config.toml
num_hidden_layers = 15
hidden_size = 192
num_attention_heads = 3
num_key_value_heads = 3
head_dim = 64
intermediate_size = 768
vocab_size = 512
hidden_act = "gelu"
norm = "layernorm"
norm_place = "pre"
norm_eps = 1e-05
positions = "learned"
qk_norm = false
attn_scale = 0.125
bias = "none"
tie_word_embeddings = true
parallel_block = false
init = "normal"
init_std_qkv = 0.0361
init_std_o = 0.00659
init_std_up = 0.0361
init_std_down = 0.00659
optimizer = "soap_variant"
learning_rate = 0.0069
beta1 = 0.95
beta2 = 0.98
weight_decay = 0.043
lr_head = 0.0142
max_grad_norm = 0.5
warmup_steps = 200
schedule = "wsd"
decay_fraction = 0.563
decay_shape = "linear"
final_lr_fraction = 0.0
batch_tokens = 131072
max_seq_len = 1024
doc_mask = false
train_tokens = 500900000
max_steps = 3822
dataset = "wikipedia_en"
Each number is 128 + 24 x the weight over its row's rms, rounded and kept within 0 to 255. Layers, rows and columns count from 0. Numbers have three digits each. The size before them is the row's rms in percent of the matrix's.

# q: layer 7 attention query, 192x192, rms 0.224, rows 49-63, columns 0-95
# k: layer 7 attention key, 192x192, rms 0.215, rows 49-63, columns 0-95
# v: layer 7 attention value, 192x192, rms 0.256, rows 0-53, columns 0-95
# o: layer 7 attention output (transposed), 192x192, rms 0.202, rows 0-53, columns 0-95
q49 094:118119156100121092121132100134096136129162159105125122105123136112121159143134123144097125123157111146128153107142132135099132119116125157108156096098155085196153093073129101148156116094088131136046082153135110091109141128137148116083135140133101168150101149122139179165159148125132153122
k49 092:178149109133141130129094144136110121125131119126109160118136085143120161109148133155122100161148115110080117142099156198188106094157150151137136130084153172115163135111104093120186107151142149161165110109147105122133149172105126095126122148138152149151155162159154104158153132167078113144
q50 108:173161097185133133134108132143114115143096140145121123133125111177151123093137083145082077118154123111138094147135189126133137147148136130164097133159148141089153132132162147112089135113122171116145138095113079117137118117097116151132152150117141161134115133137103117125099129122128147093
k50 093:115163146143128151077064114128148130107103184134145154156131129142114143107123078118171124154115133127113090121132140127145129165101126169121119153144146198130182132157114146138089142102123105106130146089108133116124134087111135136170108103161094136125100126081150095150140128149134153128
q51 086:122122127180148174125108123152143140132139150116115103101133143110163121147096111129170101102147129113148138165117093087092114111127105102169128121141136184127157112094135157116182173127142142124145144136146086121169106116110096134133150118142101085108117114137139106118137143110129125115
k51 085:157093123116104131103142128154163083105139114166091160149135138123143092109123128126122088151141119097105124064109086081105144136155117153130168107153148163131144120142133112093085137162115139116098145130125136150090115102144118126125121114142102155141140129137138149094138115136122102105
q52 098:122121120139140138072130150147129139108093141133130121122132168154100174107154164106122118143178114100096158110137159105138112112133092153139153175075093170151138134150096113105141123119124148138118124141105118150123087132124126124115101095150129090097103094126127133120143136110125190126
k52 085:113132151138113156143126153117145136123119153114134132139089156110171124103133129172102106076132117113116120097137177091121064123119088100114126100113145146127129121088122149104101119176123130143123085098116092117149094108119098111143113136163097148174098066140139105087179156118129138126
q53 086:093128164125118106135121120137146114133134121120094149127151094140097134122155131130127113104125097138160142114078108132161090113120139137125104119131103108069134139112130076116127149090118122143123157092099113140077172143126107152162094134104105115140148137145159121128137169117136166114
k53 084:134111118111100100107117093130118103152132126125143127101167159127121192123170104162167110089138132126132117148146161168150100106148158146130112120098113147149125119131130104151121124133150157165121073167115160072100092160093134198140158108197145126137118118136124091146127155148119114136
q54 102:124121112154144137141178090124108105099171157149094163114097129127147118142182091116167095120130101134137135122111126138104148166096116133118103117131131155123102152122135156127127163102119108090103112144132113145100140101120137158110124129118137089131122108109119106115097126100089124120
k54 082:142183194162098162098208140147129111117109124137141141084124135102142129100121158124136159104113139172149130109151135128074132134151116110111195128111143103114115112129113112117109119143120091173134090152089166099167127124162123128135105111146145157169103103147144120133131092141167160115
q55 092:127106095075117122172143088114093137140143119152091101097110140143163107140130126134175154090123124155116116148144180142129143158132098117129118129160102128140096141125129143120127137109101139121201121105120110094108138138093132151164128140129128097165137101131068124151122143168154130107
k55 087:101162122124151158156161095143127121138125122132139115166100139143163204126142123125165139117137151154116152110113133111128112144127142120157117177123114092144160191092175123184126173140144164159106128145150124152139172166168146118151139130137165124147126130096104141138136120151116128143
q56 084:110116135129125112126107128144123139166079131131120119125121081149087127119164114140142147113135142088154163163137154107131060109119149109117156115143104143114124151109096101169164115120165125124173067135133141155170152131158130107125161176140102132125087078122116117134169126100175140087
k56 083:155131158125121116127159127088151173171111128161135133163157137101143100104109122184106101119136110152138163106120119146124096128176157121085081160096122102130168179150130158140134102093075155132124131142146097091110145112153135185131121105149098111132113158126108158164103161174146196151
q57 080:121178165155134164119125169151091114079136121146131141179141114133135163143133125117103103124135137115152092171109114131170109169176092136164161132117131095128122140133149099152125152126124093116111142130131105113166123156141147098084136121150165158096105165119160171118106145169137155129
k57 079:122119105168132103117108123129103141108110119108142145148126107164155098155124101139116160166115160140121099148106150135145142128127131168150114140158156139168109117117105161061152143166132137084172099114131160105146147147092125145157146151132126103092155167138122073160115125141172148156
q58 097:153152130107126087131129136154126156085112112113132117141139129116119135161106162126146196121148106116149095155112106126100134122110159092086105119113134109114134149156119112099131155138103123156134168106130169126155129111152134096150105154101115156131124151129159125209101098131150072127
k58 089:117164089138138098132160156143166183099104145173121121132111142141139090115131093146085095130122156158147100131129139155113106144156155149131123138134127133124100095160122096144128126166125102148094164126156129159109151105082136162134134111137168161173117149100104154087084093105149073135
q59 109:146112112144145129146151130114170136165141182147122122135163115134119095137084126101126146125135110164121137087107105151121150095089111097082148113160114094154112112106132147142108114157118080115079138153104120101095134097159191149120087118101151139160124103136178116105105147116140175128
k59 105:148143114115161150073163131145158164118131135079111109109117112108126134128168109126131129146175128175133164165154134132123161143104145121120167099131118105147144117114142137124126147127150146135129135153121118139154102096160148106121125163150124176119131137121111084136125103114129154120
q60 099:150142098115085139126144116137129104107131163111121136108089093097127115151117122106160156131112092149102105179116144170139154100088158104130107096134143139134082102117136133093127128159107129169161119119125140110159116128148118189101131071115168138107146122099153087135099116110107078120
k60 092:132130137131071152159102114104148114122078123111102140150139152089112108081152110087120137102083130169133105153137095130125142117111132125115130151117145157142160128130148088114119154095138162130093149158135115143072123114143077112132139114139136131116144130127145116107110124153154100105
q61 109:119130152137124133136103152153159126137092101109151133130066145121131086092126122139120122127122137097100125148140199131159120153130108165138142112124162105125120132115145142116142093130156144169120131150136106103193109126160086122129158139154161160111091137209099180099115122130136089131
k61 095:088153132132149168138128094123092147133136108168137104116100117141149135135113130166127179170109151150128128107104151127131135138128113149127119140152130143140132095103107165126088055105154108106117160101111126096131132165072057142126154099116144128145156103125176118142131146172149166104
q62 093:152108167111157135153178141141106138169185153125125160145156109132142093129135125141121126133123115139120154106109121139142092158090094111117128126122116112125134129117165087132117096182100112141134115166129167134098158115166150106156074156153106097126127105117147103119122166125092112110
k62 093:163131094119139122121074128141050114113098106114124144116120140107146166124171131154090110124123133123159119117113140148119116149145159121156122145103140133149102124102136104118142068134098133156140137105126126147136105103121113057136139160105154128116142182119088160124166136121159097156
q63 088:125066104171139117106108135107140135104137104137116151131129124139116139106122152126127112099177124138107113111151143116138112054107153126107125108142146149148149093094121161160115097078132157117093089106107119137111128113102130111117132101133113102121146176072120098140155111142085109160
k63 086:126143156127138113114087056087166123130100150121093116089149112137138094134155115124121173110133052132147135119109122139120122110147152125131137095097137122093113099164163163109094093129137125153153141103153149150132110138187131096112111139131097142111114113102158105149120143160104108117
v0 122:154092086176094187147133099106134134127149149118102128096127116105121107122163085133137171118138151121116121160096133129155111128134164135136111095118087110117112102157129102125133191135178097155128136109134132101136110067116143113124102089112121099169153142161138120153124139130136107148
o0 113:143115128126167173142146120086142126117140124138100154088083148109134120127131173101091141192098153139171113100174160147146128166117090085118134129152129176096154141173145109123095156118178160131138131142157101126124092148107091125152147137108122107102139139150129154087122153126101111112
v1 127:164117164112128090151138154122148093143113078149123162154155100136153189137131135142101129104121135113120139133142124115136144077165148136111114127160132104127132171099100138123113076116109152112146105119154140114127186131148159101172096114118160098114167106131173149161121092125094134134
o1 115:137134074094127111131165095139126107123093130180143145083165113122214118149105118090124136152152128117094105161127128129117115129090118143150108101138149139144125125110143209138146110111093132117169105130118090141113122139137150145104139145166150152167126127088126122121096092173137152154
v2 127:145104084123136136175145165142124132098127174142123068124139114135128146108124086152125137188111127145129136136104116145117120146123091121138123145099109154122133148105135115142168123125152118096168144094115163087154127096154145113087088178175078100128119146096083118092120104141146097101
o2 120:110138162133151164162143108162136125134144115150145149166112137115109138155130151119185158134131151172191131149137153146183143154155107151128160109178150120126082145095098121111133110111129139096106146152115179101122117126127129120131150135128146112156070095169139124178138130137109130135
v3 121:129109082143132176141094139125102115140129160183126153135134077140138145121135138109135164127105176162145087078139153112134103103151103144134122114120104144111114087126156133137128161145156103100122116126152107127160114091115129106117087135121150102130092131108153093147119110134127135131
o3 110:113136117110156130143123166168129118116108132155114108099136118122152105152136178129098128147160114115116123115106139122122113124150135064106131118139109112114121139122169053132111123137150133133115146142104138116111134156161107140134086136165157131134104120152090117127159126127113109148
v4 110:116104156112072104116162116125114152159093134130098150165109103144144168117137108163096153136135142107145131162115141136143100159126100140114138106121123137150107143120133127141140116110123097117157127162105109116106171096117169134142172124148151109162155056137100115103129134184157128123
o4 105:117123140110150140124166095121109108140152146117134154122123134161158143088133121136151118154123144115153124082106132143118120140119066114107122145111118101102132122095131110175136160116096134121136083142108093163150165132143112121167121142175121132148116100115107131163117172133114154153
v5 132:129139134108148096131090131176137118094118135154142143158116132131145128147105141119107117140178115129120144080110120122074126114116100094120153161134099097133111115151129115106163144143143115140135107153093136129138119155156102140105166119136114128114139142182156143125133126119133077162
o5 107:116143136108150113116122123146114131099122106108135129126141128124115135137106132110170171084111105136142151177144150121126093123119166148147086123080110128123156145102119173133135129133121174178135151087144177083120128114162118105062107147066093133116131141142166134165154165161154139155
v6 105:197111110131087130105137111090172156143156134119126153157138180156135140161147116077131152151198138094130090146134173128109092099155139139141178119113122100145095110159168127133108150118101160145115126130111085134099161078100100135132084107122143124142127118105154166168124149121123108134
o6 106:160077077110164072157126120121132115118130157149114140149139165125095129173095166106092131157108122144147135118145127132123158163107143126115097111147079143169141111161099101160179148179107134144163159145124126146116179144119183144109142147099123111120103166131114129110130130115109144117
v7 106:107128105121137087105122132128110110135138142148133161134106100153106098133074174145128128148113128106101151121111134115102158081096137097126135142156113134121165118142095143085154135132100134134144147104120114108109098141106147169122144144101155133095145110140135172143140182102126134103
o7 103:122161094138136157128159132094169186134144111154145152148152085184159053165114119126127134116118068106160102095091142123120073142164182171130148118086119113122142140136089104116104117142120100120131150117139174135137162149154146121127103145152136135118126120097175128084129185144136127151
v8 106:129118136101095150140131088118097132115113100151118171126134098124187188115113171138153091128118151087127132130124090155126158090108105116155161104144136108116156131165107177141087118105168111116122124092156098130112156130153114140135161140110108128103129137160180129131134154137156142112
o8 106:153121147136097166147150156159101092140180113106095100068108094132154141102109159126152163158087144132145121116121157139104134107084166111174171143125105131151117121119091116126147136139149113146138146125125104138142115147169129153146082124123179119152123139118103119116082105120129165161
v9 109:101142124122151160188146139119116124095106132128096171125134116143129085124139106166120152094159116136111123106136146097135094157127119152117117119149113167070127139128092125092118117101125123126099153140143110107089133155119139123146152091123132123142116092104120099144130133117141119114
o9 100:135126133139103141143101118123141131133137142141120113132144157109127105135148107112128142126131150069127159096082122104146128111150122165137120136109119184136145100133150118135087175106124146121126173166125139123136102152053111132089149145136142136163128079187100150087137107132111097117
v10 101:090131127150141122122104124138138137180143127106093176112103122163147146128173166144107067141164113112129124109111111149117146111119119114116148129126147109132149149136125117141133122126134124143098106117120116153167128192149129090107146090130110149100183125152153111102175141089128132130
o10 103:122105129163152156121113152146162114116121083120103086106121083120140092137108109126177109152152135087114149142149127138123113160091179149133115171114117141145112107098115145124139127149165144158108110124115131141127104103116130128145126112110121095149112129048153127156147114123101124138
v11 106:113140090158075154122096117133134135139144141147120090123114118133146168101193123179107124130131122155130145138167128143120119149116165123099093126128173156082121143086142106148130146110104124076157130127107133189111147155148149117121133126135146149108144136107105129122169146166116143132
o11 113:130155127124117112129146112151140147131099136119083133123131131126144136122074105102105118130137129124146167128136122110099151134086126097109177137153097114130107161100136159130085097150152145099132082149054150110115144102133183116154109149143115091151110092086137147112107110119130127181
v12 119:152110121149121104126153103099123151150139107113080166124154128151155126129107097158121139133084077151115128120122181123141128160099154143143130149154112158151131106112174110112162080154145075130170126168100133156121079151098105162117139143125143125125121122114089112154129133151100146172
o12 104:140109092123116141102131137118135108156172125135120098131114126131079107113142116140080104142127139120132148138099127126120126124138078103116130098130106098125135094113134135102119197121111139149144108148115157105111128092093147109121140110162126173148168163121156166157141155124120100108
v13 110:104098165112129146155112147113142145112146112131179081133132155128122198140132148165133096146103158112118109161127097172117116123123134124136099119141145147121112164158129157075149090136131135136108108086113122136162167107111146094102109130120096169125085148112103126128152148154119157108
o13 105:145148135148141083140129116146157130172138109150131154126105066158150129140178123185129125132119131105146156139137128128151150129134109169159117157137139164134151117148106090123129129137171100086148132117134136185140147142149135118146115125132131123121103133094103147143136103176115101098
v14 097:109121153135135099113174091099120103117089083076117106147156096094159130123108127104102142102141131118157132155096127101124112136148138144116109152135074160166131114134104146118129143103107125151140092179153128114138126098145149157152135104124160118123161139142138175186112136150103154127
o14 100:179133105079115118119131155137141110161087137135146113098105122138135146124151122111133124105086115116094095111170171172162079188142130113141137128124152149088146110135123176139150165082127154150121120107083090113121151133155107154120141154121149121110147156121091123137088130132125160129
v15 104:120158152148119150154135171128124121151131178108152121105075138148177128103152140162171133147121122145154142106134153117112132130103142103156122128132131129102150155115170144091144117143127141091116137112127123144128126156130129131144125143117132117107106133104102059119126100072124160119
o15 102:154122133099152140086102125103150163100110119138121097122112130093129119133108084141109122123121116139108123079127119134095147125152122172107153157106138122151139099131128151174123142101133066107115134137170147116102111140105126172099083141132167123124107102140152137154128088164117103142
v16 096:154111120156142152160148159112098097100110106186144112139129097127150093137131120181139123150129119128132129102136107150170103107138120159112088107091093172121148085091107158139106147146149147115145151114101154090132082138161091149100119145116093118132113145123118148157124137141097108150
o16 102:105114173093126103138130165117157121100130143105091166142151138118109111099127139139127129114088152179114169109138140178127094116118129130136101095136094099115105083092168122074111078144120120160088139135118092141124125140108134133129108120147097117147118106132129159135097135147136135165
v17 114:079130108099163138126082148125094101125122152146116126117123150129114135092115135133154143127128141137144126147087129133105117157113096100131122128151188107112161150087143121156121153129131147149068098110119146168145125146140113115156180139153103170128141146162166131150096087112147155118
o17 109:161145089130116116115149104146158160097146100119122096153126116079143154166120154119130167143104141137131180118169127075122133124141123136122110134147128142105131143120151116134140165116095163124140166149167141095143154131092134147128160134110149154102162111122122105183146098111110105154
v18 127:132128130139125148096136125141160119151137114096141144135106130163112171142137133125172107183165151108124125102102105127136127112142119160109138138130127100119149141153081143143129092166149144157135089086080139098118096137175146122104120119126127100100094150101181126085131138129093115139
o18 119:131143128129085148121113120104169144107123124132095134183115115126153132133125144141137151117118099138160113149085146160139086128115183128110124125137154158132149147119128127088132092115127129184117116126090101136086156139125110137141102148122149099153104133093163119167124125155108109087
v19 104:103121108174102144096132121158154142155149139134136165135066132152115124165139149150130154155162149107120155132101146129134084078154169170143140079112089110133180118159137116124154149150123112117121113124166136139152100105179102149159119119132114151165136146115125156137140138103112112125
o19 102:147113113119123095121172161126106146098128178093164138113149108116114115155112107127126164137121141143118122128138116149107159165135141086115159113094091097113119136115121127098121123093140153098072147126153122159172146136154142124101050159083127105111145136128158129143123131139169112118
v20 105:140094145107109118144130112084148151140146086094145141111141149163134117113093148091109112142163159096112122150123126153118111112151100146153142104140130139119127137136116121116106080115109170142099093113170058075131160129088130106181101157166132108087132156118160109116143155128152108110
o20 108:158116157162136082143152109106147114154118081136108133120170119139075102121092125086112152186115121144100122157118103122112150098120152103104119126128176113133120099135093127168191117134160121160135130127144150130134120121179166150106137131109139114132147085120092106105100138121132149101
v21 106:105108094147099123119156106149115140174141139102117123129092153121094129141156068102113164112143132134143093127132126166142129125126102143145118091142118162155160110140161109136134141164130170123062121075091129124110116104111116141128110092127168137155128156134100087098103146105154090142
o21 100:148138106116096127117107125120096159103154123145141106140104115119112123154082102112111144158131142125172134114145113159128123151146119099102144108088183131106146138168142108141163113142129095122097124142107081152114152144145106128151106163097115126114116078109125144145086151104158122082
v22 113:130129104169139133131099143141177153159106124103105109119073145128128169079085182118172081144139176137157112149135126126092148104166136105115122143113107103128162152126152149109145175127108123152127140125103090090131144148164109089103102138127106126134158128126148114121151119158142140128
o22 108:131156125202161141129124115161200133105120088124148141106096128140076164141130152140106096157127126129137116114116143169115178161111129090123145160128132123098140118195135143114115162160085147107081131103128157134134118132131112201126112118075160114144075114078160118169118104123107115154
v23 114:131114147184122152122183154122133129163150149129101129126083110122110061175183059175100169141156112145110128147147142158145094113157128143122147110140143152119131113098124157125126123082181123157137115132154126162159086085136134145135130105136140121095151119148142118153115135148154109136
o23 107:157103107116129145098106135112086151151179121130138120120125153109159146111127123097143112137127155140098165139118123153156121156117131168083181148131146151124145085063136141095141092130141151090162118136108094117146143105151074120137095192116104142188142126158123167136151076120106121130
v24 104:102166102111099118121134149129140111150138128142097182128096122134083140171110109168109132109173108110116137125105141123188114096113124115151143163108118173151155150186085098110158091154143097151133109091125143085150075098185146166166153115132136172120148137163127168135149139110126104133
o24 105:112126159153092155127165111121129104088141091117109106120146115153172132165144129102162131134102114090148137128148111151114106135117169123116176074102169122082069149118097097096154148095102132146148118151142150202144147135145145136084123157113108119106142152134162149136121153174104099106
v25 108:162135128152183140116133148120129144115151115146123164090117171134128122140150130165147126168129144148098139136115132172152146112129122089127122116116140121150168099130122133085119102144115113155193119096142160107115152123174113115135123103066132082141129152154095091131091107098165133131
o25 108:100110083106107168102149119139099136100150150129096109137108131132113128106107088111132105131094168130063125095123176132123103132111134150144120140114136142094097126151109114077127110097128137110102134133137139151128128137142101159077124084166164137120125097135112125085095122144126132146
v26 117:125107152123088133085146118105155113126143099128124165134147151176161116128146133105133142190095149121107112189123128139111085108134181106115117070168114089128125134131112132120102099126145116145152080131142095112128127118110114159125095139133151116109131163072108137076131163148110128134
o26 103:206185128116103132125109120120061120111087118136127167139126104120151083124093125136142134159142186154121111156083165149145138132142104125167129129150174144107133128134142095160121127123131128167136164129095127086118168116080135096150140141113154121114083153126150151163145146145113101100
v27 110:158159160137137130149163154109110103124129158117138155180142181156122105127105162137131147096116087078156132102132103136108130183141108104113109148134142101075091156123113147099139111167117139152112126146114100185127149186107125119120159130139111137082104115101151135111124100101132127138
o27 105:189155172117129080108091106121129095154078172145132126177197145129125132092126134119136133092142123146101151084116084085118104107137131129158169127095159137137156124118119090160083166132087137096111106167148162138124142114123140132142143127116096167153110117112152139181157121109097133109
v28 117:093130140094088125161113191121109103151151109100138171132089101102164122121171141137104076134105131108101133140108082101157134155093141128101123150112135118139158171149109127116104137075109079110148133079132147169125127142137161107113146171154098130151131137171151123096132119150158177126
o28 113:129109161167124145154098150165124092091145098169155157065105135149183134122122138112078123132190134140145143146121112141140120128160116144145161176129113122133109109130113127106135130091144096125082091119140134111149147135131125138111139105150165126119148127164083123149121152151082128142
v29 117:153098124160175142112160097113121122166170139139118129090092145149098155108105116103126120136138135099140109157165135139158149154131136137124102078135127095126108140081133143155117107174178189116144133094139118160146115110113094123111128121118132123110142158115109144135151174134139111141
o29 106:117120129149171121129132152124131178133099146138138123156106137134137107165135113122109135149112137096091095152129164149131159131100117138146162119172135149169159105130109177151152125168168134094097110095129088150116130127139136108105134128084118192114135128118123115131139138135130061112
v30 115:132145114164132122152160152136113161143109130111136141118134103120128098132152124165121159108181147094096117085137144106122100113156124128117138116085121136088141114086119155072136107152142110105177145145123166136135094142173143140130062134106144088136108134135128097122160104120123103120
o30 110:109109120137131126127154091099151133102084135143118134154081148130102102114110141142161144123104102131116148106119110158123091087118115116119138141089112130159142088147114145134149127112161118130076160139154101107114108105135156150098125161138137122170184095143115131144147115133150104138
v31 130:109116134121120099152156107088136112140139096135129118151128114121166156134127151124148128109103168079138109117165164139190135124104141140123107126139132142150099149137121092139152113117115146084123106099135108125148150087109163132143135131072118144098124145093115144128087134143119107096
o31 114:075130156136125120132131095103112084137113108125111133141166120124136155139134162099124103133115091116144118148120117148126105105107087136159128177103122122142129122120091138162083175165134129141149159132103133181131115166141135114135106174169125103047119109119095152110156138128182168128
v32 117:123090130132133186152105136094139165141137143151136086121181142069086152096134102152095106131105100139183112119181112130130112144117133147128113146133144163118080119111111170166137142150125167095101156145144168141121166118110160113132133133189124128132089134100110139126152124139100116103
o32 105:117149102089140102101129123141146119164092102094153160139142082131118126118101154098103065139106114116135132143129159125144138100129103096097144128149099148134105144118173138143138088184137160082095097157120148131118106088114118122142170091160112114132117096146134150136127086135110083133
v33 118:117103121091123125144098125143125075110118091115119164115126108121139075139166179104119071085165113122131163126132126122143115101127175125100117153083129119155140111136112120123103124092074097075099126149118129135107152159111151133124106107117153127183142131130103091153139130134115125142
o33 113:131155121120145125116138119110159125133094070119146091136159153149132146103120111122143115126139108092135149147118133169136117117127127090135153136120144170166132147142153124124189089158120139136100107096175083098111145113153142155122111142141107098111182150150095178086122123121135206147
v34 119:143130119128178093141107102084105187134117103140098130139168102112136135129149131149096114113127141106156116134102113094131144124133142075166104149126113131142183186157164142165160155090132131122164162116150115119146091094157126161117137102098126107154133138146149167142114185125156128150
o34 114:078158091157106149117133150116119094113168121097129150115108112165142095105116166118132122141133090166118121142139101141106133162123134114125122115147126118105147136164124121098097179130142152133119175134149121113129117113132158099135127118113140101128170152137098139106071109144151120143
v35 117:075150119108166133140154128130117170080148104149153077122113145093134139115107078148137114130089098117092121132113140101157073139173125127134132139151114127135108113145118109138136106104139159119159141141134151112080131145109165107125123173135122161115086131123114129116160111158106157090
o35 104:162123126121115133141128127155185117173169084078127167147123097135106144115156111130077094090158101142138144162110165152136120100140119175093131108116158133165136158120109129130071092090154123123145109120139118101130125122113132132102154126117125134108104136165133153110153117121121140146
v36 118:127088154127126134163117143154159090100114132114166109130106106125079098134097129122115107098187117117142133139112096117127068121152142143106096124150123132073137102157121147121115095124100119153066114141145167145169105132132161126125132109123089156156105093156127126143187145133137117099
o36 110:167175150107111068136129126161134140134151136125124149127142148115088114104136090123108124106099076134169112111120141160104084138170166166154146135113160162144128146110152141117159109108145144102128123103120147141107093165110099154182128159142110115095133181148098181158156114169107107131
v37 123:114106116156129112138086146198134100103109151157165140097079113102127124145128154139143132119165134132158146097108077099139151100164152128111153120062128129102122110131130127120122123078075096129125149102145129117122175146144164113157101112108137092161135088173139107125148132113133120128
o37 106:100115148158123127153171155168131137119155165127111112092168148139118145139107184089133137138140088135108131097129132153097085124115126115149117151113105148130107142134138171121163098138120113090103111094108100114120114119144075143132085101139107103103135104161144092112121104151146163112
v38 120:159117121134084147130103153085131144144126070112143117123174084141163129157140096149152119153061171150090154146117154149127129074128164100153082128143113140097156151137125114143104118105122088106181125126116141125128130072116130155151095124110135081144132148116079135115141108150178152149
o38 108:099131163123077132133151147123126110121089124154098124151090140129158109107106126165140150147130128104111107154125128106166133130106124141114126117136142108102147141146156123092130142112146139109195145138161123102135131135120101118137101106151173105102087121154100158089113123135144140094
v39 129:144126146115132149117097108185140118147105137111123133140106142128127150120158155106161093168112147099153128134160140118109159170097155105141106129088178091112099176139127130164119147141112175093154119120130147136148149176160137124172121080128148091100142126139165111150166163173118155125
o39 111:138149139143124121126083141129147135128106109122124126150112144165133170146083159080134115139177151081166137120177128139106190068138143130145118132143139159148179114151119139138152130148144128158136142073138144124071095105107134167165100127129123169140137094086136105154108095121161144121
v40 128:164116096119130096135130116163098101094134117161169102143195110114172105181117092142140196128140125143142122101097172133156143095169099107146127135139116139085121089141121133145136107135151112142109107127144125111123114114136129150147080121135134144097097153164144123124114103093112127142
o40 113:086119103095084106137147136135125126090138100127096088135151145118092144128141141139132175108156107152121114126083112126121113113128156134107121059125138121108106170130129104115126112125139114130168166140139151083155115103095098111107180130119130137115129106145128132115126117136149140126
v41 100:136127178127089111156134143118135101162117161138120136188121124177135173155112118130116161120154172119156136149141117145112099144140145173076127141119144159172102106123174140126141100103136119110140152128113123156108125071120133098133133161128137109138149094123156133114108128121153097142
o41 100:164165144152149124154174062149114128179171170183169110130152121095105129144136132167149087164126125114117135072125131143125112145142104098143138144160117126145134136107097120158128134137088131139162120121096104110138121102142140104136085120155116124094116101148125122180120116141115168165
v42 106:165141116203132162160092163165161130116169135129134170089122109158139138107153129154154141153137122092160128126143153132114145130136142125150141077106124165108135141108125113107153118102169160143181128153113098114089113155136114111162159080108133120123123123122194109110154135111094110125
o42 103:093094147171110113128165100116163170131118128088074125157138146108151116096083139081153101123125129116092132117121124160116112151107141113151115154113097154107150097113162115119089138147091148121164120141109143114087119126138142123132136116126112126137127142104164117067165115144119103161
v43 126:151128097101103082124092090163153086142088171110130135139127117126108110145145111110130137102154095113119110121126108117119110110101117121104167170123126139118121080147129112126127166133129117143088110099119104177121125132104135152166187123128161138138137069154122090128111133056127099118
o43 113:081124126085132127105117089089120142168134128158196087121136092149149116138106118148089113095164133126123141108100119152147138128125156148116115119092112141195154170145121095126149131106123148122141115131107133137113107140123138116108111146120116084106107128176153139110132107115116148113
v44 104:117094127117177115109134092163099121136107151097129079192087100106146114166139085140109145085122128111103108098117122132151127183172132147139128134108129138169123064127160123166123147106149112147148152125110134184124143093069157138133146132132138147133139139167126062109123144093144115124
o44 101:141121121118180148115121134134163150154145152120138100111077120173137150120170110169111099134116137134158141091127112123084077140096107133115115147061110101141090163135124108110160135112133136128131140107109077094110144128139113121088086135139130100131096104171121106117150133096118175111
v45 119:139142109167154097151174129125087111130080146171138117150126125136110153169134085156131123127123164118147117150120137119177087132164118186092125132106140153125120109100107145126156083183120132125066133131129138135117148112128115134104136100120134112096139122093115160130126142181132090120
o45 117:119169133111129100111162076132161119167139115094112134146143144139127146109129150121161129136128134146112178144116138150150155108149142109100126078112110112132138135113122129137176118120111112139108086205098120166155138084110171130121082158154161171102108117122102102137123106106148134120
v46 112:155142121128136118139079119107118132113108121150125150158114130161114133114156135115092098096151116143118149130156146142156125128134100170118110127120142134121102095158098085116165112137124079158098068154118111118114117111114099115108205105126158146136139110094115144120088099089159116168
o46 109:125136140144116117115162122118091145124171137115117133132167157141124164096124134149125129133111127082129152181135143088156126132115130157147146106135092136102159133116125087105123194138117159131107083112145118139135153093086136098079125139147124076098122179121162119142122141146132131158
v47 136:131180113123116136130114142137138122160167100146099156129124156147136178096127145137113074176126131121075145127148131163110147127113138128143120105128153139117150184152125106125159105159122147087213133078135140107118136187116123092150120117113137114116132123083145127123160101117094141134
o47 113:156124114130127141113153123145182145110126135111128127153164127112140124123093119111132116118144091092159124147080128091164154093107113121155123135130149169141147123117158125149132151129137164119117136119132110180146159103137152083095103100153180118138166140060152097164084139149142125115
v48 106:119106142155122133125163134149112092107115138126119161153117113143123116102117150140127089119133142108115135099096096124116144125107126112130146148113148082130131120152099145090108118119087100167135089150103106145132092165172114142143175117122111148094133120154145147143097123107134151142
o48 104:126169140139130133141131116123112135104150108154107081116111108134142173133129151134132114126096106120154131128111148104108101103149190149129145153085106154110121099162151123086124165095112127173135116120135141111145127114114074163136092129128125137128183090123114139131121144124177113155
v49 100:153120132135108156143117152116120147121124177165142085100134129123137085115143097158131129100109169104127098141114094126082111138167118081107081123117123122117115121135132161136095158103155125142100126124097144100119112068148115097045123127143152149171098093153131158152143102110153120141
o49 101:104161087116136200160140153095157149129112084146144142174094144135139127118128123171131097145092137168126145092139100148114142144147163136114142117153146097128141152152152147120097129157119125129136138111125153148140108173119114126156145129169094102157125135177118110108121096146103111160
v50 099:121139134160133141127116120152116086095091141125155130122131092104127133117095096154139114134117134120108142148111143152108140164125073100119117107162095138171172158100125149120107100139162146099168127163103127128120153129128133108118090129174141086128143126146124143164154150150133122158
o50 100:136120097119118098135099147152167167149132114115093095115113145138128122103131090125096139143161144145148094099107149133131116096125123093133170094127146078097090104092185142164167084143104185170150136157164120116081120157144132147103137140107150120169128123164124101089110085133107127102
v51 106:147146097136097119174152157105122134109157128130164108151131184127129132120143143109132096097141154125145110125102135144117100104138150103126136149088136133124153123171160097072142143127127103105109138102131155111109125097124125182125066160106108120109113119155113147096110112094143155096
o51 102:130140151152113129168165117089134090106152154123097137075148098112096185132107124150119131120116115150108137127122114145174129131138139118150156111136158137088150120173092058139146116137126120130098127148146127118149108155170164111138121111124136113112142112158113145120131128120130099144
v52 113:112107138109160132144124110087072130126122127117119130112154177116127148136075173107143118139126129165124119100079098111117143131143145114171150170090128099115146147169125136146107112155108181113150119096140163100113108129119111138106119169164117083123108103130123120166116148112142137140
o52 109:136140118108101116117122164134130131124132125148165127150110134088099127193110175156137136171161142152136115106152149128133157107116146148111141094129120133100137095122110094146121119084110094111120152116119096087114140152174105117086147063122122157124163122141125122119128149135130125115
v53 117:179090122129178137126132120111129136090090158133154110133198141141173100112135097131140147103079123129139163109146124116121142132151115109131137112111123133106097092117130109124107163122115107169107153153151082137144144081090108139112116124131126124069092135105128117115088164094110123145
o53 107:132100113112170105148114158139083135159132142164125088149138147158107130080135143125127132124161163148093139126115133102108107108127144096081108116124143124128177134146126085096115128159134085155130144125137115116128110125147136112145143130115081121137074086165115154115191122108135114142